{
  "num_hidden_layers": 8,
  "num_key_value_heads": 3,
  "head_dim": 64,
  "norm_place": "peri",
  "qk_norm": false,
  "bias": "none",
  "parallel_block": false,
  "extras": ["capped logits"],
  "init_std_up": 0.0411,
  "beta1": 0.95,
  "warmup_steps": 200,
  "schedule": "wsd",
  "decay_shape": "exp",
  "batch_tokens": [32768, 65536, 131072],
  "max_steps": 3695
}
Each number is 500 + 40 x the weight over its row's rms, rounded and kept within 0 to 999. Layers, rows and columns count from 0. Numbers have three digits each. The size before them is the row's rms in percent of the matrix's.

# layer 2 MLP down (transposed), 768x192, rms 0.134, rows 351-375, columns 0-191
092:406380491517483511532448479540518471450517500513454524499481503455567540542513485474508515496432516519489509510421520513488574554566477452485538511455525495530477480560533494498544465471488467513498496584489599545459509536464473413496512446551445438528509380482542436426478458566474517508526441544528522528554509461554451510558488556497497461509497519468489445467467563502456501489480532460520466524488538553557514506491550480436466484500459511485497544563417525530523475564488479506496464498623563511477500480561551484446495466566528503492500485453516427474463494549470464524
099:600478474491550529530502451507358554542498532479476497504531490466508545486510544437482589458604517495556516524499449568487519470462510489528535454513533520465516563465519501584518475492495533574464445524504515480474455479583477492495546563432497455442556497469557463483506542516567486541457506467495528424494545491547459565513420507544480478505481432531471512478431578500499530479508515521463549447428512477529482471539493536504509563504507537471488489501553488584455535481494511546476471516451449478500480503507540561486441494459480443410563474476533520417517458551461483506
091:537496519496509529509439490590507563460477594516534482491517487442487538497490522502448550461472437496457501498510476562561453491509540463520423518463518503440536461500505496479545550508567526502520517491514522487485562575456508600469404516533577454493504557501553486540482541447557411498410480472509497534498483572446561467515513546451476460504553557538481494566511529520483551436507496466503530402529452505527500449543478538514517451496469565478499618433468507459493495506485478502528552472457505472518478485495396444532541463503555495482497426467504543499416533491521484482
099:532509493474405441525549544546495483497498508541503516522526478485466464540473467599462556549491460538543511565459408568567522397468547492507457500491481523504494466549424422467522489468525510528412530503595558448542465547505535443531441527521463496561575501431600463431509450553515530553472519525537514502472523478507520548539602502584524455515501526526471485501559520518496508550481495454551478511440451516512497510556450473477488457532542544467508532520551530526489477515507456532476522454518452577488468497469509556514555523545476476516510497454440453528479474515539545519
102:452444542504528513556458520484451505451585458488427520520469515485538541485455437467530511510527471553521486522527462599523532499525502506486501510532458494565520523557484474464509533502440502541545498473531492508492474522487580452523473551562535472500473523498506561521431530500535498523506506477426453484430552494492414466541487529474501503488566462549583470531603529490573494561506501434460514553500447504521582521500411498559431512548461546503581605544530515559524503484457449514580521550498497463459526482498527527525454531473456499537528456449511535561478505557581456539
099:481425519539494449496572417497448527494469474519501517527519465443445426553529483493535469505499486533467490448484482515562540601511499470458520455457569546520495534526575373508498518549545491527484531420480582501435512486465444491518507550521547468518454489462478559485493522602493528465405468471523496540486507489554463477502505443454538434522519544433546528505557495489522496437460521536515466560431407460460481496478589415489434501535531538545448531469438507496469477492450545510498523514500517518557533470485470514527461511477493593506499542458513537518491475552511505504
098:441532483478529565521499546517577512479430465547491507534488484468567517505463500551463480516606437410488535555592547569409490475541473505470527478478497520514453540552543436512524507495475475535486465510491473491541480576542483471378531517475468533504511488550539489440516461461483504477507444464488536554478515501459453432560584508481513559524477498433467558484527500549519516509530515492515529533510546506479492477520483472542501455485486403513522440458468495440580579550540495436512521477499466549453508457509568490578498506597513503531507501459453511468537539477477519413
103:505498527432585556481557466443541474477503542482519541539541457516472480471569573437444453434487449558542523432492513532486453520491513470525614548520496409559569553484550525559437497457519555512435489544495541478515467546493484488482492448491584520548553572550463506517510507523433487445521516559582545553598473454519539482528519426480452515474482534503510570473513528468525503477540482522493494518451518489517497540544467438508567461482473444393489508502488506516470459480480442495503546484493532427514540494544485495487515508514480486524578458433446505491540517542472510492
100:482520475404578597493509518526452563493517563454488496536478542473526542494515535510482524513386454538492497486529481490534532488493501474473547503471603488442468541512499500438451575469487516512518529460532581460538533482483496542447558459542440549476456470459522476445551483530501466532509490502516465472565475469466513492530505583481495516537468553523536466530508492519483476495486530470543361507526525563478464588533534522435458484447519468488504479518446520484421585491588531488511464462471497447446574531484478507534491502469491476483495546548621490574508482508458476465
108:485520430501449535471416488484454565452543545499462544505564512535521498463479521433496456486489530529470489448496541505490468497505458523448520505541511480555492479559518572484527470431535465571528491537518460515549504440598571448472503475533548416512520532465499480494547494467494442496512485472473439541544557488465518558504440513559473467524487494524487591535484534400537431577545429461512542481489471442501555503484437492465554537507503518459556447536460595457472585473528499494497517440521569487557521516458531546481490503545489535559491494490505514368492539485500467510
087:495531513507441482545542490538526548521588487471528520496445525495523491589520530493526475512449463487488476640458529403526471536521507497499522498519505477485463461533557473507525586503506407506483443488472490497499505484549449452559501499459571473487550482462495516435498478557469476484551542441503495512529543541490501564529540541598462481480448494522456566476472544430549517495469533547521474474582506505529559551471540503535464592463486600478469520531508529458520492540477420524489519430431505497544516534514521496510423500496533521496517480558491523504398472562466533589
107:471472478498474544493484499438559498443521559491569580522482466586495545519527489502453523513424476584489464460534511498517465489470545534440486493514524460534577524507519539498458478499507498490485390481532484542500514571482505498501557576469572425512543445443555446525415526560508499475462531468454468421554447592491499445557449524469495538611491492537509557484465521457501532537487468455498496514497486489483471515467432495474426524468529489477512402508446467486553537522530447482461548480428488475515544523490493489465505479411506500474536562483512560466494522474520402485
112:543507410492466526505542490517557559462524453503501547516473506554603532462446532505556452496484443467512450504555512600501493448442514482520436524454522563510475516470522401483480447513448462534518532503547475423468458500502496588529569509522529581511512468464590495488463488496490509408469501536509449491533504440528494470472510495550538509456475540483539493471507461596475537530439559476448526532482488448490494481478493498562521539511494444499468536463546536535532493446586564434414473571546467504501478566497514481429509521529541512503498548569494502507491530475541534584
102:473556506431541590476509570567524471436528518482519522538512505499567488558540492542487610525482519508559510557500490568534517532474545473460519485448515499509510464484507532447442493467480419484490438509544498581540461437554464448473498520483481510539477478494638523441479468488496472441468590556490507537513568479451456504555436533473462451485513490512526510524564470434438523436561545490405520487489518518506551490482467528536499531517468486558506523561537521506473536528462553532485448502549489528536476502503536516540557509547582595544504503471434556531492466498488496529
104:563514407481545596474510533506546467612564536472489494480480462564497524457512503576528442537471491479452489539480494418526460435498465485470482514478484473548484527527520449492520470532439518510487491511455499525504445456535528496526539481420503497532476481577504472541550556516514492499466541475518531509502512449534491528421541509566550474529432481471525434466545606440478421462494526497511577483484531449464519554509503478533449498497492526546507401493521547525528502439593475509542520439517481519451532503514499553432573465537574467564533423498458447484466474454475517497
091:520467506409462470478539496492432553567486540461507451512525482456494479558519547444517481539596506439534493512462538501487516543430523451555471506495480440405495469537435485473492404496505493504571484517528476536508471438452504558537529483471500443492539452481522566495508563528562563404517513487508487428455463453510509492445565505444479500516510493505474482493436536506527509469529528544473496475527568539500436507482424467457479454537574442489481496514480513553491405523414486504560466565433533503532507491465554470550513465520552515481557387525537501535502511456550500488
098:531510462466435472459506465493515500529471516540482483533501473437494470477489487553525451540558452402552546486497590549533446404553492517503552488451429517472560518501502555551567487502483534469483555526465508441523593587602446474462504532546556501501503492465531451491528478433506501540542538549509475496492520558458546496491450551531526465537498509468416460477542434520495496421471532483491525520518584531587439410535474480513585485486502495477533490464545525531520545514462481480474496501531442546502495487520541623523515440513531539476474477526483477481492505438555487508
101:501483482482534537560575570542511525442443580513496442492415520545493486448515481491461411475502439497545500495543607522527529476542524487495475463464457480509448472512576500498403509446553527489525515511438553451536545540505445505537549541530462525491502521507461538467479540462582593470463477494458512476452516514520484470517578533508464529434595509491502469492481509447565523465544520468530466557512465520538516470443476366465535461498466505441516520539485508530437480488522419469519521513459481526519594489533477449508493530493463469498447436537529549561513487460483503458
105:456496553484537519467505518501473470498523530446458596490527524499495500514502612480456480454499453480512545482510432532514457515477423442523526505485521425542433536462489569543460480488453500496528453593541507552454475435483458522544553591568497481503480519519477493496460491548414444515476450438465503477501470545507503447559523492469462474527494434496533578441497535488529449525565480489474463495463559475500488587461468481582446504507470439393485497433516518515530475430492483527504446467517564494566471462460432512434519495451460432436529517534494514494448509474499476547
098:476487535508566446532478494429546529476551623526438491520467537553527458531461554506505470549452506520485514538448482570504525524464481493527501558531521496399479491526461468533539543530560492466490469493502512597505561539520528491473527600562475451464514425461523462428507458497532541539538512508511562528490516498508504488455537524407577504489473501533529532488522480507590538481464532460551601529496572442493533482564514499468525592471487537556429442462552541468529474494486480489469529496550484479499532452508504515428474559406499534467484563518506436519513490471531519514
098:559527484543525521505423448510513518506521511553423499494485512474519527546463495497527494467494482475502498489483463474571489489520553555407468506516527553505516497542487566480541503501517548522441473494492516529507557465475552546513487498471574496551531542485441493586498553378512437454490458528431546589484448520564505428487474474533501497484558520468450579491483551563524512562573491533438526503599493509446521475552488488425449579403548488506490472528535482445457477574527452533487451453519482453491559422544517526485468526549483520564489516540495461539566529528506512514
101:520511493510484525508463478500574466512412512506531470511519557528515493454512506490565526495484438545478476545571505477411501522543392470489452433457573496443416465512583605494499474481460470455474469510476505424537486455464528463564390555536538450515431504529519572535521470530511490534487541510567546503513486505553491542496569548517483517496472546472554473444488547462492475502505474581515445507441558460498528469513440496404540447496451484514571506481554470494463464463425520508544499440456517555489527500462433516505495491496521482482502500512514544441516487570548531460
103:504492519517450543480570472450485558475437478471459465497511513453499566514538496452455483464496426559461477487442482445486546553486551506495491462557499541466485494498538487605474430448495529504509475531480479486546619486523422474520556462474482471480552494495570460536488547509551467462449514497603523478460465518486504452504438569447458509542476444500412440515380522533473506496446447537545520503584541577564458479475485503471481511506537480512533477490442474488565558527458524457470522511473520536530500562557484481543578502460495530434483455517509504473470500490561501555
094:441462503527475484499516556492512436468516573520480490490440501520456436501484494546486502505565470502524494547536476505407570467531548447492519519479507434508548472523510445522399527569469501522402470460473525539456470560439531492482567549537477445511529548521448462474566531495500430531486474529512548599487522514509533549518506461518466513471528541478483459531485511484497508521455441482580496529581424509508493578561451446456499447398491533494515496423501478484428455510463520402475452452491471459497513512492511524456566475439614472448527503472483532488489531496508464480
103:515514521493503507532455533590509502432487558448484511506479570460565482463521519577557531512521522507516521497448494508464477576497445524476467498505476437498524531457489449523453467455480479459542526550530520446463473523403564426472488434522557494545434464479476477502515414521481569548429453498530509534439528438470524585554459472491601487493424545525533508521558460477500611458509488493456502487535496493523552504520469570508493437498515494518466528565498468567498543473493500487481443484526545476552493479525414459479582498488434498515590439542467481471500520553523467536
# layer 2 MLP gate, 768x192, rms 0.149, rows 352-375, columns 0-191
093:512496432526533516496479529541507502535524447536497447534470449589456511495523488580507380542444496498455451485557529483532496485522522494460442515507568502533490471490512460460527495545518509474495536483482524442556574499499541480486451493486502534472542515582529504522549441535408502472491501505462395497513510534497508498470546454487485551506537543502531526521562374529487524409466459497509451501584484524427520575507461455482498482417470503432489520455467469437495555451507507417515492506478485596559450521523430524476500497517507522489509476447525494579503503476608465454
094:437468523478470479420532503496461514495523436498535531500437470505518508473520416472496450611545560511556379501468465468413528469467477435507520483531600511536471588507476498540451465465454511454507508487486510513518526476513485483557520456510485509513481491473534558451483494491506563508592516420484507470466555402503523486488525405540498501497484477433481572420459447550530444547473431537473484505450496522476424511467543504482537594544532482532494460504499524579538504566433535468474507540497496543513461576500518493465459480499490499533441527491536430494509468538504503492
094:493461475534523554440465438472510483549532561498547459516462523522468549378513479520510540436501517476463458420559539511483476565451478544459480529545541521454541570528532561537508500513537521491547502500518477521505569456512481552505512496504508562545469543544453477550447504444512544473480427536519443521540508496475480466428460471471468580469499515499532582509437451478480440422502504544486520494480501448561533500488552556470531494458441482485466433467474518523512550507504532419520495517458585464441450435500454479441449522464470541482483510609581462455489542549451500508
101:415464505491511476502447471481471536465532492477415506468465506540542515516494439475551486565511500547498490527543441519586548470439501469443586542503503539539491470530520515484512475461463492530529500458498489533467543546482526454487494544549575472523439493491457586523490518560530490526519473441467496528511564497456547454571526479525464443505542501553647500562488539482560531540512483503410521542529464504519501530491448465581492567548459563444494534551519496506500438523484426468556502515495505419489544523445513554465437541474445472526480436499540531566524477495509462590
098:478520426485497532435438555486512471462498473513474581516584484458490424499445456512490588481528478521511516581510474515526478487426449513489447492446454487508541477501494534553492542489482460495452511495479518473504500426471527471523531501514538557436516537505470514459477472526548478509519479534525470508415511441561495550442541494485535533463593527509505637497536557516466490471529430478467474496538485379464539500503503437542557446487538566490497533471497505516512474559535544492521501487465510486463500505427531514450464529504440526486476450510565538564582517461442447383
095:466474496485467546528528584499519474510464534533548558580470469498540481591549488523522494466477443533473574428469466511619497468544506539452460529441558553596461452484414529509566529510497513467518553467486460484513480566531506440546531469443483556510532502472506517604503532553527482488490504485519575501417514459518565452479487493506447546499468482476496509495474506494490491481482469554471493503500578488492445461505544524468494487475468567534462534609473513511485475498524553459522571482478494519523542591575520547439459587484416472510463482506501548491545522515534494462
108:505475507469527429455474490573509533484513564492509515534513473493476482536508470513524536504454586485543449451469535495386562511470530584489535495495538564511573491483479458434466486466426517458406540420414507501544561498533514561506476520528545518551553550518468480493566524528502471521513485517452437444483515494511482489530472435516427489474455463531515521458528476478494512548494538460430569519463431425549500417453480444489508449539560600565521504534564538482517497478472518507549539496512563472540547475472492473500548521492491508481534488492489429407573503453479524474
091:390514523483532471517528459524503470583548469442488535458511485562597491469476536558500506492514475486565467580463487459437443565502444482515447482521367538452449499537513431466592486483464543541467477528521483511490530571486486441559499526484514455486455522580489604443483463529508538444471494457517517564508499508504474485413485563548546506494477518535600502546536461527562559499561487503504505456528527498481467518469481569558498530525552503547511491504532457456461511506499465463418544539482507508545480564510530479502445519471537456517448453509483449474521490484459501497
105:450463489551533495473522504476593410505475517536545448485482455480472561537517532587448557457446503452408508513547427483505483507455504488520526476517455462416457489439504468504496566472461475488525505450529550490533501595453475503488513442407499525487483450530497506531506522496529503538504491567582503597469566559506533522447517479519516522449473530484554444447504462542469535506525526500533438505486540612501431426468569542445539507503528524536454550553481466457525486592458472515522557535544509508498544484537496451487559532522448464530509478526501554513523542496460548526
109:513476509481492527560485488522526601570546468506458507482507482528502520573527499472535477502448476460530470601461508457477472506431503443509517500572516519500450508532513472489503604472553403516538451521448486526447486467536473489531471487448540494516545484528454525494501429553498499453553500449460522544450537530513470484476538578576497410447473504515430542550487498450541489515489513498541427434489490524514464487438535471529472607471475581452454543531535515443550516531477444515477532459437465510520474499528537519497435575481528550520467501525515452463466440592445562516
100:540521527536458507515465526500471537563508481453512462518539436534480485480508450500447558510464514513485468478452552465507508467525528574464494539529470495494586482511482495490591473401498562440500509512539594485440440592498521448553555553530568504483496455443529467528506534464488467484483513585564474462530463575482399491477449465533527502525569503528417516529459543465542493474478451497481510497485440470468421552449556543471439513574569534500494430500522487490507516536477536463538485511471463443564595519466506473483551517512518485516532516545464474479432445528495427505
099:457513513473514513538526477470506470528473477471554461509538542457406488487509446491418488483532496546532548466477444486477501482520556518466534481466548513573497564519524591545446511530474480486524481472380534524540531495543463474503524470485501532489455538546585420510533521544493550432536499593525566421441496554521568545491516501540422535523529489542509522539482497460492469497518484433522502584571498592465523525519469548534533469475495497398541460538457568473523438456525430487474545500518511547491449492574463481538472492417469519498503477479508544466521475531462464427
093:546507509582523459571472475413506574485465525517508503495521516504476426479565476489483432555551510526516485572470479463486447507551526486476486509438508412451540513484522478481530551516533552383505493544495563496450472448473496450540438524452563455516566524524517467492516494553524496556547522472507479462497495445530519491480542419498494509530448511482454554496546582488507466517550471486439489498552511494564562531517443546525428541490514496434496432578481530531513509512499439494446475480514551541561456573472499550450470491444464433506577516474529561486446470593495516487
101:499488502471482401456414485504502524517495461478495392506565494463471465551524524459493484568551502506522516453508545507507532487511485516497524551494528479440469537539479552474514494517467476499542509479449541492533521512490543509501500483474445484520401535418524511439455492508554507527536568414458547515479466503573437446565526532471492461565505495517506605437465545588486463510494531527522515494502472578541459467469551479553479540535531449536527496519505482521476468527496550493468537599507566426511458582487557520480526427478570498478490571553575436549486484535484416509
092:542508450498432438501499491503545522493487515479531413468448513472551503451523466518557493545541449482456564466484561512516455494519485457451468540520509447473462487541562500507500464524565506504474464524471460554500485462561488542508494505449537444522541488514496534468513484465467548379497456516489438499538516457519428461500493556473493528635482459472527492494536545532511497564533530577487520471492536518523549533458570425475474572493573487466496470475498479562582427525440513524530413525483478437558490394426531586502440477487490488532530477520536477442500460489557507515
096:512479501565444485431475487544539492501425551553473488515497493554490503499484482490535490553530536441514494509465501574453481374515464515434567486432461497469537551489564531598539401508471532490504486523460531478539535504490474476406544512506533465585511450532469462486473521493528474462505498499468491531484575534426509464515410517505450450467491472473513581468464526459531521459551456491493469493515525498545469398510434519474498539464506538510483543461465505478468574529468520518426460525521481448517513495447506509538409431414462491464518487562427448444528479517494443492
101:474491483458579504565508558555486460451475493541521445483469509534468503480494497550453483494426495464525490530555544464485560516504551485483454416467513524494462440526583475487519483498515531507532518476436508424513532547503489453522531542597489522440529449459460562475474541565552520499502524503480488505505537496528463484553545469527431504487599488555546437541484473422567505476530486405480449536529451465504522422373468499500538520567470482475511483483445518496444530469522494489480542529494516519429551509478470487535566562512419489465441448528523541543539497450556580483
107:501522499545512538440518541483494514470524523439492555468580565473482504524514568491434533462527472465477507561513429527573460533487412420505575487499497477525394517455474572447502545498501514508527456550526429550508505537457490542519535574499503425490536557543485497554484526509460415447475557543479526518472431576487544431501528491497491491535541458514501505504535535496554444508554455472526458512461539486494528561535511490596504510452468503442557532491527516522560504478454458545544497521497454516517560572493441453444480490469462418444461483541516569593502531500495516516
087:485480494515431525541516541561543500522503394470483516473597522460503534444487441490515503488517499529500477523554474483519455519495468549536491545450499503494554508478521578443495486484488480554543560550564528449493569512448509484439506412499474503495514524487533474572449526499453524428540522511474524474440540488530507449479395513549469457470486456482539501491509510516479480495580443534465482533581528510559467507539537572562510459526482451487517484453514465536501586561551532559535502462552470562516472563582513460515511439584558485506453525594478538442482537528436544540
101:505556521532528527492460482553535500473536477547423501504520522423499501592484496516535513447474443523496482519465453474566494512522585511444510482487548549484487504530439532466549529476537558518396537457506526538442527444475467527542494522433601457511524493483466490567480499445476495455484468516465470556532488536504484482493452468567507498468490509441470538533509573523523483547543526540472543473549516495499519453499510457462469522461583485397468473528474522471498519553480469529560460482481527414451554450537600524476427449564556530531511521585515490560568559511486433553
098:419447514493459506540492511490516483526511526519478485522542476542530451500503480447516431532464497540563493536508462511444510443484513433510534508515552530455516494543490468480628463488457492513472531521447503465517568468493489485526474554532566546548523475525542529440535500579545506531472525499509487552468485529442436418563466521450460508468527436461547521541447546381404525461457487509416511488486492527517481459478503558605464557492454466554488464504553488518509536543490532536469495513481481565453471479510577468499472439570486413497543490528552504504615496464453502507
104:433569453535545461501447592475506537501538546550478465512482447489517531511384545586521494464517489496545471422530513524463446384431431469547501445544462497538539497538472545549501518506514502523487532468550472522556480493481509518498494564486495515491475453468512539465451519500473531513520515490470587478506513561508487579498454486520523585515431477511475484494562521517493503579487475509513545467471493451512498465539510497524548464498479540523439539431463556509485453475560555514521495508469541544423501469491457491521514539571555542522498622479598559546489490511555513424
114:526555524479538474454485464497479565513480440461528499464542457517470608538465538504473508504455513489506513473490537465603399534485439522486474504491482526505467486451573484458583474458490513476564485491524529511506532527489507505572450449470500512448447479454517563565480455504572614484525491466455501404502490482488466485489519539489532436551445439531481517473509450519541474494530533447458564536455527453457536472415508531536463499520548532489486542568515498503545528523557484508531498545458566551522490488503482438535383536566413460478458480548536487445514464497517558526
104:528532520538469520525424527532452484462462566510496509491491540479484520456524477590495562540421529534475506489418427541462541525473510522497524460496450460473517548472490478511493529476487458477546467497535495426450498510485526449479472408465566486513391481510493513450540513480505498545448520466595423529425532463503527536521419472499505446433468524440470516470511508485504526543488455521477600531577491508544464464504526544502497473493532541526486464467493503573449578503532425477534353447484539525498520549489442521540531468476506525507567540501502530490472515512461455591
# layer 2 MLP up, 768x192, rms 0.147, rows 352-375, columns 0-191
093:448494505485508489522517511517508538485531427497501505519464518545478526489493491546514476544439432491442504404560440434506538469562497463454516526475517524529466450509523514391459497529478492469489482514467490503511543495470572471487488524477449485475495553552517527530561486544406525448562507577415475524513471522467563520421532493461508583494572582484549502474574420581473507446513452524563507499554474484483568576469487494539567461481461565468534471508471486398527537568502491420504509513469460474499466510455482549461473483481468491485467499470492534574476452432526459452
103:432466446493529431461517481490496438483528437541434479482442515595532545520523450533594432478486513525485469537482502452489543499520466505473546490527494554563509484490537560490441440460534526480517509436480444507489470495506541405506553435411521510487526399505467520477471418561442546503530549473421435521522502393525468505536515447533531532497469503499525521459429465483524517477509471500488514552432572507485474533498576509487523485546501495489497462576458490499484524526495509512545443485561481487510561546512512532507428491516470491518415545568503432462546444522496479572
094:483399416531500538447485450441524530508568505496486438495488501508485551465496509500548473478488521421481473449571542483525461541471504512457515542581497468498541534470523590489511506518551559498484527545546527502530535510499552523478531484562527487531514574500452528517520483474550564544493425531525405538540462508418521508463481460460460540492488523486505541513504395494504408436465486512426524533452495447553583501462569537488498485494506506507453485485466537534526480518499515473570482501472608471444437424558466480493482600480472529497532537575569476472499505477457464507
097:492523559535458507494542507552553522512434491515560530427539489483476481488521559482491499439477475461537538501488506454450446548556519495573499460419491485419506486464455477484426494573544501502444535547520463527491429451543449510496526409518525530478567441486504399469539491427444473496511469530552546521491466494467532572460572474493515544526495492442493505424457472531456498534513494480526472474543500473484459450484554491467547427399542468563458444544471507539436552441491517486434472435435572537536506467551488461460525449498490467510506523492488514421526476443507483460
099:512622486484550458482572484522508500475517452523511413514490631459519486479456532506443517542509521492532548544510490513531521478552465480559497489499441568549476510461483562529547440504523483528520543572507485531541497566538480460504485446508475537499540499547464451509439530463402430518565473452536515505497536495421496443463498548489500555517468520539562418494527426462554535539512470452526521491545529457562460487444521548495532513558450470503530455570531471495530551537477529444542488508536557503443575536521559537485525444431504518445470456482484488496486565529459538528
100:572538476528505483491554448459426496500527475426495522512494457599501490487552501420560500468463489568544502416416484492518490540515516497539488473497493487533532505451444538520459420541573521488529491528473486547505481432438528476615514552568526453490512500427486500515496538508496455456489536537465535475494563491514490539491532527543488469504562548540507517503457518464455484541480519531514451481511521518557461476479491472470501543478484585477542540478523456474467392474525431405484457531468562440517562539496443491418473509468458535475464532416554580478470447485545461510
116:459458553558478507468526573552483477544505473453493553534457471529500526461433498513547561538560520429538450515523478436525497476462498521488345516532454537454459439496504438481488516535495478481601491456498483476543530515482543485499576501505406509520424458437496512495427506473521517510563566473426519556411480516494492436576547486504540520525454414516551475488488461509473479534443518485454505463546443448487523459471515543463500515561486513560480558510500513503520508557447604491502517487476465567531498469464448522490502533521493507528451485546506464533453537445522500552
090:492495447487558444495520524545492503455501487510511538493484501515508526462494435532596449579475530493580517522514495474434452511568474435528463498477432426493484442398501469514581530479541561532492526550493462452497527435528502531469433511417574463504474517508508472465473498452469535448517511536421490459485474479498500459549485514525550537559491446534500456500542495571522510506537511520484521551457534546547486430533491431450499500498478564479531455498575581551533530500444533487426494479448456537494405442497486501466465417524500497433493450479491428523530459430530476443
104:513384492547572533484502530507554469537420452526493464493495428441500536530567459553486542484461511519479417503556432464484468478468500488549540550514432417414496507455491451509494562428510475453530537509498500509526462587498454575483503451500555507497444461565505515474448472463547477525488490570566526555535534507503481543453502476527522506479499558453523492544496503501534474551539490449506521477513537598481489452540501498465502511485536564510465497472462479502432495511484478506512541482563497566519518560518534521440554562439489478588497498589569470506462429558467538533
093:519499550504500465454485552489487443432461500482563470485463488454489464404482483522513509491543532477434498430549481576551482477561487510512488524491449482536525476503489524470442374533462544482460532483518516470521483537466431520479531531515498494531447527515523462527448496438482542530468469561524518524521496475545487493550420482445462581554542510471589463416516526520499530495517480526469555564472517538488478499551458518456560479518518427550585502461479485538469414472538571451486464543487559483520439477435490524513601439529486420473547513463483490506587506417530501514
102:445458493495494523465516497481527506454457440515473438510520509460489466477457538518563485505585548482462526568525492532512488513465440416553553496437483565453420485561504443465440467553489452530515521479508481487608449484517504537481466442499497527545494535571436550542541483501470509507518469432489500542438540369505563559519514552464494469428508489453493499513500492541497447484511546525462458461477536580533581463481482503479556470451529510496531627505481533506459490544490522541514510524498609565488466535551464460542489483551475514424473464518473546499484510524545526489
104:430562538542513481554458498497481487550481469465572480517560538428395448465581461492382505463506498502541513489535465530477556453513518535476491519583612520529436557536499500492431512490472549496502542499437516463561506508479477425527469465504481527522501507524537388483486525543503555414508457565445504467493468572508533528476563485469447443490502510511530490474467444450513479441504523493495426527523532523446499516523492518474510551475470518530431510566413500479545459470508427510501533501493476528519470508528472464486483550460480519490561496491612516455483422486537516503
095:464524509578457434519517489463480488552439537524515447501560487475472517478511489504501475526524490503495438529461485454450438453539492485483493517447471461529570555489518508517501498504458496434530538512534503473402507546491494507480469510522492515482496514464448404585509531471537486449503471441526553423465527514516561459531522504497546518549499519514590472462530497578520390548456494475483492435527518511482427548540451512535457448578452470513497481547552460533510430510524417533511446443483539495488497513488435615405487452514449406555539524466569532485467505473462454514
097:462502572490483398503505482491474521434453582523551458484490519457451476558523507509520550532541541573547536474492520568447595557561494493516525553497508577480484530445455534483525481497521481544538493412485474489528507512455442515524495485518482506491494504436550527439459448515499547472522513514528470489462524519596486426604455459478503521567558517519501597550436465528448503557495552420393461504551455488558424469511554501458515556488507482526548533531530492508475483533476466470483558567507520537489494511439528499490467496485505467474487603494478510473572495532517513494
108:482535516581542557527476442504542458471546486536473548510509560517482505439512436519504484492425531499539480553506481582476540444567492506472539497512553511543501539442551536544500559545549506491471487551502532419491490569554533448483429530524485555492465523512456526529478446495475450583459473532469551541506504530482489540515425480524540535472514487520508544480578477506532497461463443434501527498488435496537564468547576546490502508457472534615547499507516487463544568451558448429410506439598468508459511528498468524492419507499474491552443537457478551511511449550505496527
116:562479533517542557531508534478485515486489510489515533436486467510468524502495504461452570436476505549467455534546457448513540546487530456495456540592503569514451527514459475465512521490560504563550497490590507521476410469438556541510500510479458468524540523548472554513464488599474530512448474468539508557475496438539499493454482477534534535478498520496581518540429521494543513560547481578492414517507463498412529584461467590504429493559472430467516483517478521455466504473520484480495500510462507468526424534488508370513474562428489500562468535557502501532488499532427499520
090:518486501562410522448473460442478579538502509458500510474468463493551503491505517433528535501572524503481517494446445529505437507475449519522529564553524504534518561484378527569487528513474470505498467474571524594484413453475495491486487419401467463547439552529559470527554495473481514484496469544460526460486483497487550459424475535484574492484415495432524511462488537536470498523507531602526518478454543560513521561618495507508475451491546499476481517506515474471526480510458480489556480508480465494566467501540543507442446446524583509505533508468461469468451486553474450506
096:486489519507494459564500499484505475519514496541521448475426453550528502449461432503527485464511526516529492435485534459380524469543570561498445473470470452490595484561578455532472494570542491523477555470467556452496518451584487516475504411511476539500484461474492529420499463553541543521527485460524486501508573474520445550501517520490534496444514498488527523511535424504476566483430583549495529486491501521503490454472502509440440476582479469559456513518493453481465504516592560459446455477501512476465414454502542532503522534531525589553575530490475488418530507454504464548
089:472466504487472531467497462547507489529469410467527550574491568448516526476510480414563512469537467518543519502515509526481511511448502529494518537434455535496536530479484473488472418474492499531511506570566517455554506478471529456427506503526460482488504550503545470486500463474480510430609491513468479535449488503499456433485491507510516467460469477495514441500544467547526462510562470506480535530551469493542483507501512530496482501529484396436485548524541412487537567533564454503589507473587471549502448549604500456473500477577528490539493483575563482383439539602470512509
096:488478463441441514532572524530502447492509506421531578549495532460506519416609495496482454539546519562536474449501545518519560478532435449549524521517467459480486485478473421496546547521467463499497521523535510441472469507487479540541539502478456496539443483507524460490428469553495529481496528529554503421481489514424439549525497514502525512484520529548531474548502482458497554470464486414565476474515498515487493567547426465514407440538482547498552573461520464520546516429453540515553555513453491574482442549471518461536522482405514512477501434400498533489475512465568536473
111:496506515527541496472479485514445559439528499509426492506532446483530437502468514460458498489535525444554531445394487593574522491469538517489512517539489528506563566437445441476523534500530498563508514470547479613490518521536441480482565487533486521480560479514481450521505507558436535522471451561452402487501565451439542510480509491458519549507570441532459495563554443481507495486486500409481499465511490448515474541457543455565461481463567605486488524506473475497533552488549496473451466492553512501504519469524576434509487555507477480432490503450481488514476490480447401507
101:484477476518474416429445514506449464481530559556552486481462520566438463509506536566439561548467517468473543520519530529492488437508436529443478534470444474555482500560504524430496508568477507440470551414514467546498432487439532518484511535541511519558524492503492530436445530535454498523488498480377465466515507505490565540586529478564496466506542500530584531492484503474497448494572546481512508511473446410397448447532528437493496495413480547451433536471520515555534499468496449511489456491488515446473502467473551563539486527535469433505489521494524505481566453488481520496
107:590569512489432493479490446482489599591498469516455508531533481491464491491577487496549501433468568487499505469508582485556463515460404488502505490515517518491472500513494577439564532414551509543632499513543492452533543482579426515580462471473499508440543430491556480498433534583545519480541542499492435464487444489458433481522500476500498481545451500505535492450535500439552522493509498549465520475490539468475501507480518469550514487546497511449506512548432538471576564485547525529510476514458534517517488451508541537497456581577467528501484493497543492539531467491465532521
093:474461461456488472449502452421496534529523448466528499541492478503462517514560506451506466425484532438522517470516517446535497403471506477513527445470494541503499489524567437474556544556543532555535604507573433454517528560596495538503528563473449572497517593503536573529508554504531495464520525500498520479528479519484530484477458517489404533532588512544512447427532506539548520438484459521476466577495503455514485448463478474431463509463502416406458448522526529477536459457505480489501550499459465508461427486458504495494436551456473545447474482514494543516503503483455554457